From a checkpoint of a small transformer trained on Wikipedia: 904M tokens.
Each number is 128 + 24 x the weight over its row's rms, rounded and kept within 0 to 255. Layers, rows and columns count from 0. Numbers have three digits each. The size before them is the row's rms in percent of the matrix's.

# layer 2 attention output, 256x256, rms 0.0988, rows 0-255, columns 128-159
098:126105147141153108083146109086090110142070163118124102126127116137092097101157138135101134098130
098:134144090084111152111128125136131099161144146170138120130152096133086089089134063160148146101120
109:148156149128158160172147153167124115136095103127137101131105127166157117081104138161148138156143
102:111109138113039140152128145155149183101184127141070113128128172128148123153133109134169190125129
095:131087098075146111144190113116093119177130130105126118110150150167111144093138105145122137115113
098:084094124153100140084121128158101164144172135116151157132116145104079116137160123111124145098165
095:105175134142143128113147133123109138105150144105143158128112121083091163126121153152099118113099
101:108149160158086117176144086108152122125171164139118088186137126127116170139128128140126095159113
095:170119162117162088075145119148131114145083141120109121124094132176081080159092119145122149101079
098:106157110122087133083122111112127090060130107115118121157111161111075159150118116104120171131098
093:168176123177099122122096134098175103081176097148103157081129128130125120141158103110092112160111
100:152128176113099103160143147131106123139150098133064086124118123078112152141166147131163131148143
091:077137145137131093104141130115161137157116127148129131120141144133153156127131119097183134107164
102:101098102152206145145138143075128159129126158146114146169145098106105154073121169137105072112138
103:137124139145140147131118139126138127127126092086133162101139106127098137166120078141150191087218
096:111065091133134095134145153129182099058073119138106120112165143139132105189181134090166117139136
101:151142127086117143127145113135168113083118091146101085143095129148107134127122084109117137098126
104:122102153139139140130115134153134127102100114128108129102166131120082127132079086128098096127112
098:114191145114101087115105126136139169150131155147128092105132130158138119156099135154138136103124
098:179101144123091103145144085100135141117150165158120134143114118133176139156088135114125083125139
101:147119090155177132139126124142123144189146099149146089111118123128168090148100119110123100136065
100:120119154077127163121086128129131136122111119112140138148152126131122129116087117141100137105107
093:162123133117132135131120135136121104138121175121118118103119143160113157114137129147096087133187
093:103185079128140151119160131095150149148145118111158134142155103161191124121161109133138144112119
097:114118080168108114170114108137140121146138144136122180135074108101149115119157148130103129169096
103:111130124107136099092124133166109124131111093148110139126142132142142129091131109137137126107123
102:093147149129092142124160173103174115136124108139152144092071128120107139065141103146142149097133
108:170141131119093174152133105132109206124096127062102083130088115116102116122077123159128131138110
092:082128158110147112163131121131121116121148117139132129148129135168160112124166091109161102146123
100:116095167112131130142109138120121105134121126125116149076135115105138154111119136154140077165112
097:141160154123143102143114154133108107095090174109098094168145137147077087104150125143109115101156
101:144115158140140147124132132142127166080168115136143131137089094144149169122156105103116102123160
101:124131154130133143124114178109116070172152143150121135138150105079111151102143095121149138151123
097:159094147126139133133075105151103145127133120158112122098117107169095125133110173123140185166142
097:099151167158146148098110124151126155107123081129144131117139158093162109170129161172127099139133
100:140082110118074148140111092131155182137198189109138127143124102104124143130113138088097149113154
097:106114112113152105098151095129113085136147115179185153168147134123156111164099105108139169119118
093:132135122167133130159118116179136078093111143128151112145114130169078089088127119141120099112170
100:128154123165078143124114148137179148073122057151123128129150103171060122106093101143103072128190
099:127096100087144105096102133131133120164102093125127118105158148120140070160175065086118149115081
100:060125132126141101108126131123117120103130110123129123112134152098166129142130148072126151138147
104:135134148165141140075140154078112133142181091144132143148128153133138134128123126180150073138096
102:130151086148085140139124158109145148101129148136145118112158164117177090167084145108147133106124
105:150076125167119157160101130100121176128182093120136153109050110100153148165133148111106106115123
103:143179081124127094085112124130100098161138147114127115169152144094100112130172118123101109124206
108:106138106150130126141145077128124163100088148155124104100140130103127128109116165114144153152146
108:153152093158142073197180085086128130134108122150119126128168099118127127146115109133116139179136
097:112124122081152085093121146145141156141177144077160135145128125081105116129144141130141096104091
098:093148130170128162104142077151142110127099144144161108099119126144164108151137130117108097144126
102:144168121161133111125118102126137142110110172137133138126097113112109098058148171105112093140122
104:097144151123141162101093111148130150109148148126142158133122126120145145122085100146126139144172
108:149162124100102102098133133142133108171129175085106089155136107144128112139151069139133168178140
105:103150179134160136156077108085145109102162129083120129145130104099144124144105141151163098146152
101:156135097070130145086133135148132116154079141143158138102165151107138148119130120135179113075152
097:120133082148119177103149132078144142106123118136142138095102106171106164180125124127134114129125
099:182168146132169118104124094142114143147133134144171088121136159127113142202113111147132067102090
108:117106123113123104150175115142124156138168177091143177138137152120150147132103161087095150084131
096:141107094129136142151117104100103100124114135131129105127107107176131165131093140153132099126180
093:107175127136127134128194130079166114155096156144127120163123108131113089164108116119090138131172
093:166146173173123127169179111149099120097125097129173095132138089157111061138136087093153144098092
099:150168126125074071101139138139122157118106157122126081182162133118141129101156097122121131120099
092:132106129075114103121099093108143136126159093092144185092121142078155134076128147156129108098111
102:151142162171114099143128111115132128133076123104093129138206085110084151126093086113117141171112
108:110128156094088137116147079124124132141123112129117123152107089149168109165156102137084123121150
100:120163117109126140170128093135138154134134172108128107130145118114119045172143096095099101162131
100:103115124121134105095159100160099126155099142120132135114114131081101170112145123155128118088116
101:091135093113151137144158166125136142133085126120089145177124158115161148099094144141131122134130
098:167152092137161159104084107117108135144170104094156172136150134110141148115135108132083072144127
098:143138131111101147118104151148138128159135114141145150175156107163051167136181144101162124100157
099:161143103158123104081112095167102123120102120098091172107175156116161136141135105119090156155134
108:107095134137132110138130124151124119115135181120144136139145142138137139168099133162078099079163
104:164131163122103183142099141093111129115109160155114105153119190109082154108120117078117131145114
102:141138085140083100127127107114075152075103131128136107066124147099107117121123166128126118113084
099:127124151154122093182137126106140088161124146096175097144133086120116121106125133147142146151153
102:141135156124182111103138113157156152139155110137162138095108164147133112112138161123148154120156
096:166114147076100166145135130153165132166104155112134120140119116116174084097133178142140118118113
096:140134142174103125108127100153110114124084144149099171098150131093066092169172073150129095122146
105:122116185107145113156146164152066117117140128113143136135129130130152141135123097116105094129148
101:136122145133140097147123117137157184133113158100098124145107148133124121117118129174153144145134
098:119139119164102140088151130160127125152182130159179101122099163145151116179185088142124126127135
100:137110093135128146111112131114139106117127099095166108091083174138068126186136153136098130149158
108:149099144132128146084131119113128115135121147135124134125131091075111112125152113115151141125129
103:116153087136171136110143086097146139113137116108093137173152130152132134123092103187079115151130
102:103121145120197147146156096121101139151136159126109122146144128115129121124128161161165103083157
105:098116134122138098132066140154185123098133127158131093060126133107149173144145195104094142130090
106:147077151133115123106123143118155139127099135141129121110175154056098127130135133133159144097113
092:139140114128134148133138138192113107156099109159108119119093121158125139092116167166144079165131
108:175133136176133156125140127074158129117117115123155107151143172105107166103133122173142134129094
094:147079120108116132133114129151128128142132164116077116109127165120166155112147067108133132074166
090:172137117112132131092096141071166122149122113120156146117100161096113147105153110091128142115128
105:105104128138145169138145168135151093089129130112160138113120103105134115077149112117125098125082
103:102160158119164146101089131153108126105111113149159127143121121151123073139129093105120110147142
103:061133153091112124124148145100100108135136161142105125138138148120116115123069143174157122148112
109:073096104177148078112129115130116115142148130127116138165093131109122155138157141155116135137097
098:126134155135124116156120151114124138127111115168090150126121103120083127130135124142162141104112
104:110066129137153129117106097106140159126142138153109102166119115140141104102188128159177106142140
091:105131100120129089163073112123172135095131077127114104133133152104126112058131116119095087135138
104:146163136133107119165096145102122063145126077111093155160135134122167120156105101090137155118159
103:171136105101120156101130137146164095137101116150129101158136141111114150130108133124122116071082
100:112187122120121096110112106144157102087169144107116098124098155144120120105056121142142125111124
101:138150130120112142124094130111131158112094114150176174166134134124101115170154185163120123136156
099:190134166144104109152095096059083155107094128101134116136134136131148143136109132123130135132106
111:078166135139175154139101127123130104120125115099117138096134152126118116071114131092125099151121
102:116086138102148160128103134111106140107132103155117156121078159098131077121126134066114173175122
095:147110113091092148162167109143107118103113164095135085122090162148130155144111167109123146156165
095:171135125143113094122123127133172115180137099130073149095162115159137129113166167139173126119131
100:121151112124113093148130147144161128082086161166071136125151080113137155128128151132145124151139
100:130126115108125160113117089112115108136143093095077118093065113159102142154105158165130055100144
102:121090139117146133118107166083163100129102088134083101150161113110119148089127115143121139156120
093:118113139122135128149143134103135158167134129140147117153123180179151150081126099073169117114165
093:114118087088135128159096125094091144158099100152134153128119138159123106166117162159104136127159
105:110092121153117119149124131165105088132123130105143169116111136119146115121097140151089127094088
099:143132169139121121141057161123130129127125158168077157131098105135147146118139145185133146078155
096:141136118127138121084156099122114094106123127164117151178163185121142087098140153128128114139116
094:152148108138095071130094121114098181126119127145116117095120135118131123098152170099171151139138
097:123143120079153148124119117126114142152126124109175108159088109140143108122112137126158146126121
101:106110135156160157146124145164100104082141174136114095159142088073149152101088115131165129165119
099:139129167114137081124131124121109120073176142124156117111111094185098114129102083104148103091130
098:111119113131120133146146114126141094120125105091127163131156154120097148126123140127162145114121
103:115129130135139112112156118080147103125177080129123060078165095132130134138130112068151118103128
100:096154091112103099142150169145095105138094127119121121129109154114137117125115157120132137163111
096:150130128101140141126115140152162113106102139152111143115132112101106122148103158120141088102149
096:112114085151136158157165137075112115087137134158097147106162101118118091139094137100125153106171
094:123178126120140157168127155157147078124191131118158151123128095144208098098124154132142158106116
106:162169136123148126142140077120116142114148170173126110145088117075156130121132114132156158079134
100:097098125086167185141148086101126147098106176088122092170120129151174122146109145104148094135109
097:123100140130100105125147132157121163125126146117111129109155087113157154124133124158105150132130
102:120134146115166086156105105127158103097125118128174131129148092174122118121150144109130179125150
103:107147177141149124083120084151128123122138155134136082152138150146163103107156096135227093117151
100:107104170119124129135098087118125136088161132120169142096124131203116164153104118178177105134131
103:100135174114104163176093161116091141090164143156104139123127149155150112121137134132126137172101
103:159147133086118157099126184135130152127133148122128124102122118137109141127155141091109112120140
095:147122110113139148117118091123078139181164090101132148126084180127144092109186149116144126112167
096:121103106126106105154076134167133140162126116144131119132092101139127119162144123096089154121127
102:125134133147107124132112134100083117112134117156142089104150114107105124115113120111153138148117
105:124074096103093117118148102137164114092109163095138119105086164140133122128128155146155111123134
086:164126143088152110156120139095150139140098089164108099135104123147109153111105131145117091154151
103:128166126116126183114135114135123131103152110154108151076166130134134135040143144126095131111149
102:124134123143119107138140179160088127142145161133119153126118168125180122154120135173148144155096
100:103077158124110124138115109140119139098131175088131156121106153146164149145113149114106077165126
101:166087146173146060123155158119111117164081123155133116103146089159091141133122190158145119126164
103:161144114144146110105135120135088114114138129071123135114110114097161147086124135078084144133072
095:170158185112119157117137124195114110141142187104142121131127158175072137082128135100133086136085
102:143153141164131153125106148139138155133113100135061115066176114131101071117113132105127140143110
102:121150086135126133180096146128123128114160085095105183126059145142179102094088145159123171113119
105:121113126147164098128151120090098106115118130109194140140193104129158165151106148102117153106098
095:112160136083147144074116151092082160133134127116109099088072082137086095119120118132081146158149
105:150102146156127127150122196074127086107156152147154081130131112127113131171111185102110140078111
106:131127130152094112133158113114106106149090082106164184085143109115096132090109132078124131145112
096:150122081116104150158139147165142102124101134126106127143150161084170137121133117118153118117107
108:086081120093068138131118143186139113167102107151112130126167075127133121138136090100100163142151
100:117084138141119126123119137198106173140134140054154120113144094167133151104130132128115071131107
098:127172133183104111122105113140105089142133111106130122157146110093124121075146147144087100162128
102:155133095125078143135103110152124131072121195113112176148130099141159101142106130138117126149129
099:119123111093131159147093137126144147111074108136177157155144117130138136125119101139089101178123
102:114129108085096132113124094144124083121098127157118132112143145087159130158155151110115140113108
103:125083132141099083087193110107126159091131138159120143147154126169136143115064084160140135123136
098:143122113116094137104112116217119123101131162093128137159110113186122150152152086139107113133124
094:152081152074135176143121191113121110109173080143115139109129138154093138147192135139127109104139
103:107102136103142075132148160096112126071134188097117139159126141139105132155092140138161189120163
108:123161113170121101150153163133086110126093122152136152192104110116114087126119109127111162129086
097:193140080157110106119108143143164103103133144145134149139120135153149116131142121120139111111177
088:088138111092162097131127127145075138138131151111125171161097166140127101111133159149150103150160
094:128122167108180155120152185130131154154182109181115134157156120139122107101120130112115128113103
104:141168128141158126126170119126149137143124130146098139152140097086140155090146135076136154169088
096:133144150134061129094141113095145109095133113093108146116108131117071150151134148093106138139067
102:144136181135144139132154154091133128090142078134142133173138143166158136147107100123130143139140
094:152109110132185160137133128157142143139180136139150105113122130134160200144097088124112108155098
096:141143152167081147186151106126096136119094128147143152190144150138119167134102117141130123132117
100:081142127156131107170097141130131171160122136128090137155173175135120161109144108148144169135110
104:139146139161119173126143097174155096138167108131126149113149097138129094141147119147141167188125
092:157132098128132104135129119116158119044103088160114138113089140101140143134094134112120127119145
096:128145106136181133162139169076142129126100162148154170092141195160163196148147162132146128090129
097:126142099144118138107153108131136147145133134078079178159129126158125102134140121114143154158110
102:101156118097117146114076122120147122165121122158126134122150123106173116107121117132163144153158
100:155086119134126177103160131125137154167172160171126143170102115175090125138151120125116137094114
099:147105126133096154104063093102099104167107154118148130087150134154115147090153136133126109152203
088:168129044126162132115126131133089116115080116110128094157136111158107149109158141134110131139121
098:153142100149136131107105168094156131133087149168136119119126143130137122153106042135082173118071
094:124127153131100177116116117147129155144157102139123103136092116103132157163111119126076122145140
097:136058138115112129121141119050110133096134113143132133168154088090156087132168114131112088104138
105:087168132143120111087103088127127119195149108087198152135177138103111139137143123103144154127172
093:108137149089130121116125148103129092114163104123097074127125115128157143169134155146114141121114
105:118136149097111113143077186116102188119104093102166088103140112095140146139166114118102153114129
095:117122124093079150096175112149138084161155128110138156149128108157100166115125094145093122154147
100:174104141123121154100186128104085131139062137133057134097107105104131147076091116153115177178110
095:136140121119088119107134130115142172140114185113102092060099108106107137106157137159143119129130
104:151108147146150175139084111136133130133099136136154093141108121148150145127112102117105050106111
100:100091153102128151163115162186155151133106095124107164156147134127123093141111141140130092142127
100:150108158145168108147134156161097158097150132119082134127111126129105131125086159146125170129160
101:107159119129160110154151136125127144092149124095147086067150122100140063162143152112163141128102
107:124138131161137133114156164129141128154118096114093163134110143116129112208120102156143143125153
098:048171122132150156109138152165084106130134107095192100137110132115148152177166169149161160142065
101:127201084072112091117109107102180141141097143131148166146131122063130139163129097140132114153135
100:100138100118127173127089122141139148100150138131152105128172147108165109172106089112134108088128
097:099070077138137123134087095109118168149108132088122113112147104171157088128118132095121133163127
103:145091091137135145129088154185180174209148155159156148103113159156093100114138168082057131104136
099:176129127122132080104087061130151166135103133161099128158116105117146118128161131092110164117128
089:142102116141128101104119123138152041127124113120118083149106117132121078094122129143137135104089
094:094132195165136107106119121125159119144134178128110130106172106099108130100196141151137133120093
099:134096090116118103117165080187107143118147126135168140115115144126076154148139137119091133111167
107:177149110144144107120136076099113107124118081132137170094109166141106132108107082066087126127090
098:119090153099150151117141155097144106094135095090175058107155181127117135147167150117145125161126
106:123108135127185094105095095124136115156151091145164097169154082088126169112105146132136173168163
101:085105142130101145138148108181092169138085118117140155120127094117137141159054118129148115149138
099:170160143129168141124160166107147112153139124109109135116070129164171087110140201140128180164141
093:098173143143111122140158185102162121142136101147151115104136161094163145160145117133188118128134
107:132079150148224126084134086142092124114147114145113123128098132111119096127157109118137119133100
095:145129154075136159093124130115086118140117035127114132118151148202119105106143105155126147120108
107:127125121159140149132110151154145103132138136120126108091112101186188122133143102098112140158124
105:140104181114124148064125143123108163133132085093143119118130156090131146142118073146167171122157
098:156116102151190155128176133137184136156111123139127111171147097088122136160174128140160134123134
098:139113115132120134151095124120142107154121171168201135122129130118165123131141045115117137186134
097:110138111131128153150101149116099130126176172151128172115171068134108151129101149083078121088138
100:137107111166129128150133125118080156107103121125132124159153135104164126113139151136120124145140
104:108087152134106111145111113141119142092112147179149120111151135131116103125122170157135118139059
091:142129129124117107117132154147136163162156165161073139084092133128188151180142139152132151140133
099:145089145085159129211095114123123097141095131093099101142105139135106153112123173170130130163116
110:110104100155137107114135133113156116072158133114121141126122166141107170156098134133133090118071
108:146138107095115117114156150132162161119150057156140132117148072178112127128124091151110125125167
105:108148111134121131189138203153123131152143116160123123134132151107112118122178184122094108137141
095:128127149115114128142118120142137131181116128115129150125137136161147132162190129170166137153097
100:130046109123162109185130123135180138168104121162144138118122177128143137076158126181132166153150
101:146129142099128108151131178106136115095173179115129186112085069089121097166133132133150102087087
096:087150109126134155135169151160152104155151138109099101157118130168134134125096151163152148096153
108:117139160168156103111125107113153104132166099099146117130138141093168126081131144136173127102173
100:123134118114125117167153146130142115140120159088140150124149125100126135112146152088116110142142
092:133138135135113146125113145111079139142152153079123093116146129119091179134139141096134136082107
104:155109119156060100152181156160136135140136149166128154110153191190103124156153162096174090109127
099:153133091099117153133147135069158168160079100116151094099080143080127157134114129114171092152137
099:129105177139144127120158141135143167155135152161127120152148127127115131122125111088098141120155
098:118092152145138120131119148130120129136136120114132170131076078138107131121113115169128130084140
106:108149131178159143093136113089096118169153116101084139155104101121122194130074113072147160126079
107:123148133144115114125117115103148124143150136153148130120084191093110160110127117140093145141148
093:168170071082090182115173132177144119121127149142135106176101155109144115109124126116125177109143
098:113148112087174147157142137097069107115096138081133134172151086124127151119153158116089143132079
098:084151089139102170141177137101143130108099096105105144136130135179105113128107150172132127155122
108:099086128104177119172076121153131108197101125118149136130160137127110089162146116128118106115125
106:098109117139113110116182134129153117123144157130140144174109143126135174121159138104120169117136
095:143132090182142136121195111130120176120150133128117140140135107127188136106127111096154133122127
094:129112165104117114127109120120102088109132044148103106092152118090108171141101118147150121177100
098:117105135123117098141175181151113161163113159157142129106132093126083142130099162148123097167093
095:150100126142142128126155113095137139145114122108113119079088128185107100131104080127123166100118
108:137139149119122162174131129137148153123090090121137160109106116111099118115117120069140129131140
093:133122148092135130128145162152122134157160125130131090085109109089131089105150172134126145087164
104:124157118105138143118118142137154097092171086111140114115156104152139151147133169118127088104113
105:126157096099072132115160150126111122164133098165150103119162183165122104085130149111115127083106
094:131150168158134106121158149155144121121132139132130083183149088145094104080101091144135119104124
097:124144128135085172086164123113125074123102137128152124134160114131167064143129129151064151161115
112:075168146115131097132130122111127128141142164162102155124095175115132135131106110127105150079088
106:118122131128142091137112074147103152136114125134130129095088151116083129151123133145128084158116
097:130145135172088069097091107123170110091145142151119104132104115218118127139113139110139144124136
102:134112068126121115150132125126117100144135122155125117157115152110158075146148134148134091101138
102:145135090126135115134115156153114151144129131105132131142132102162170109171133102172138149166166
101:110114156117119109103115154127102144170112103147125151056113111131167202169155181165150163163098
098:116130109156135152139116071120102074112102153097128112160132107122138102136131127094082148134127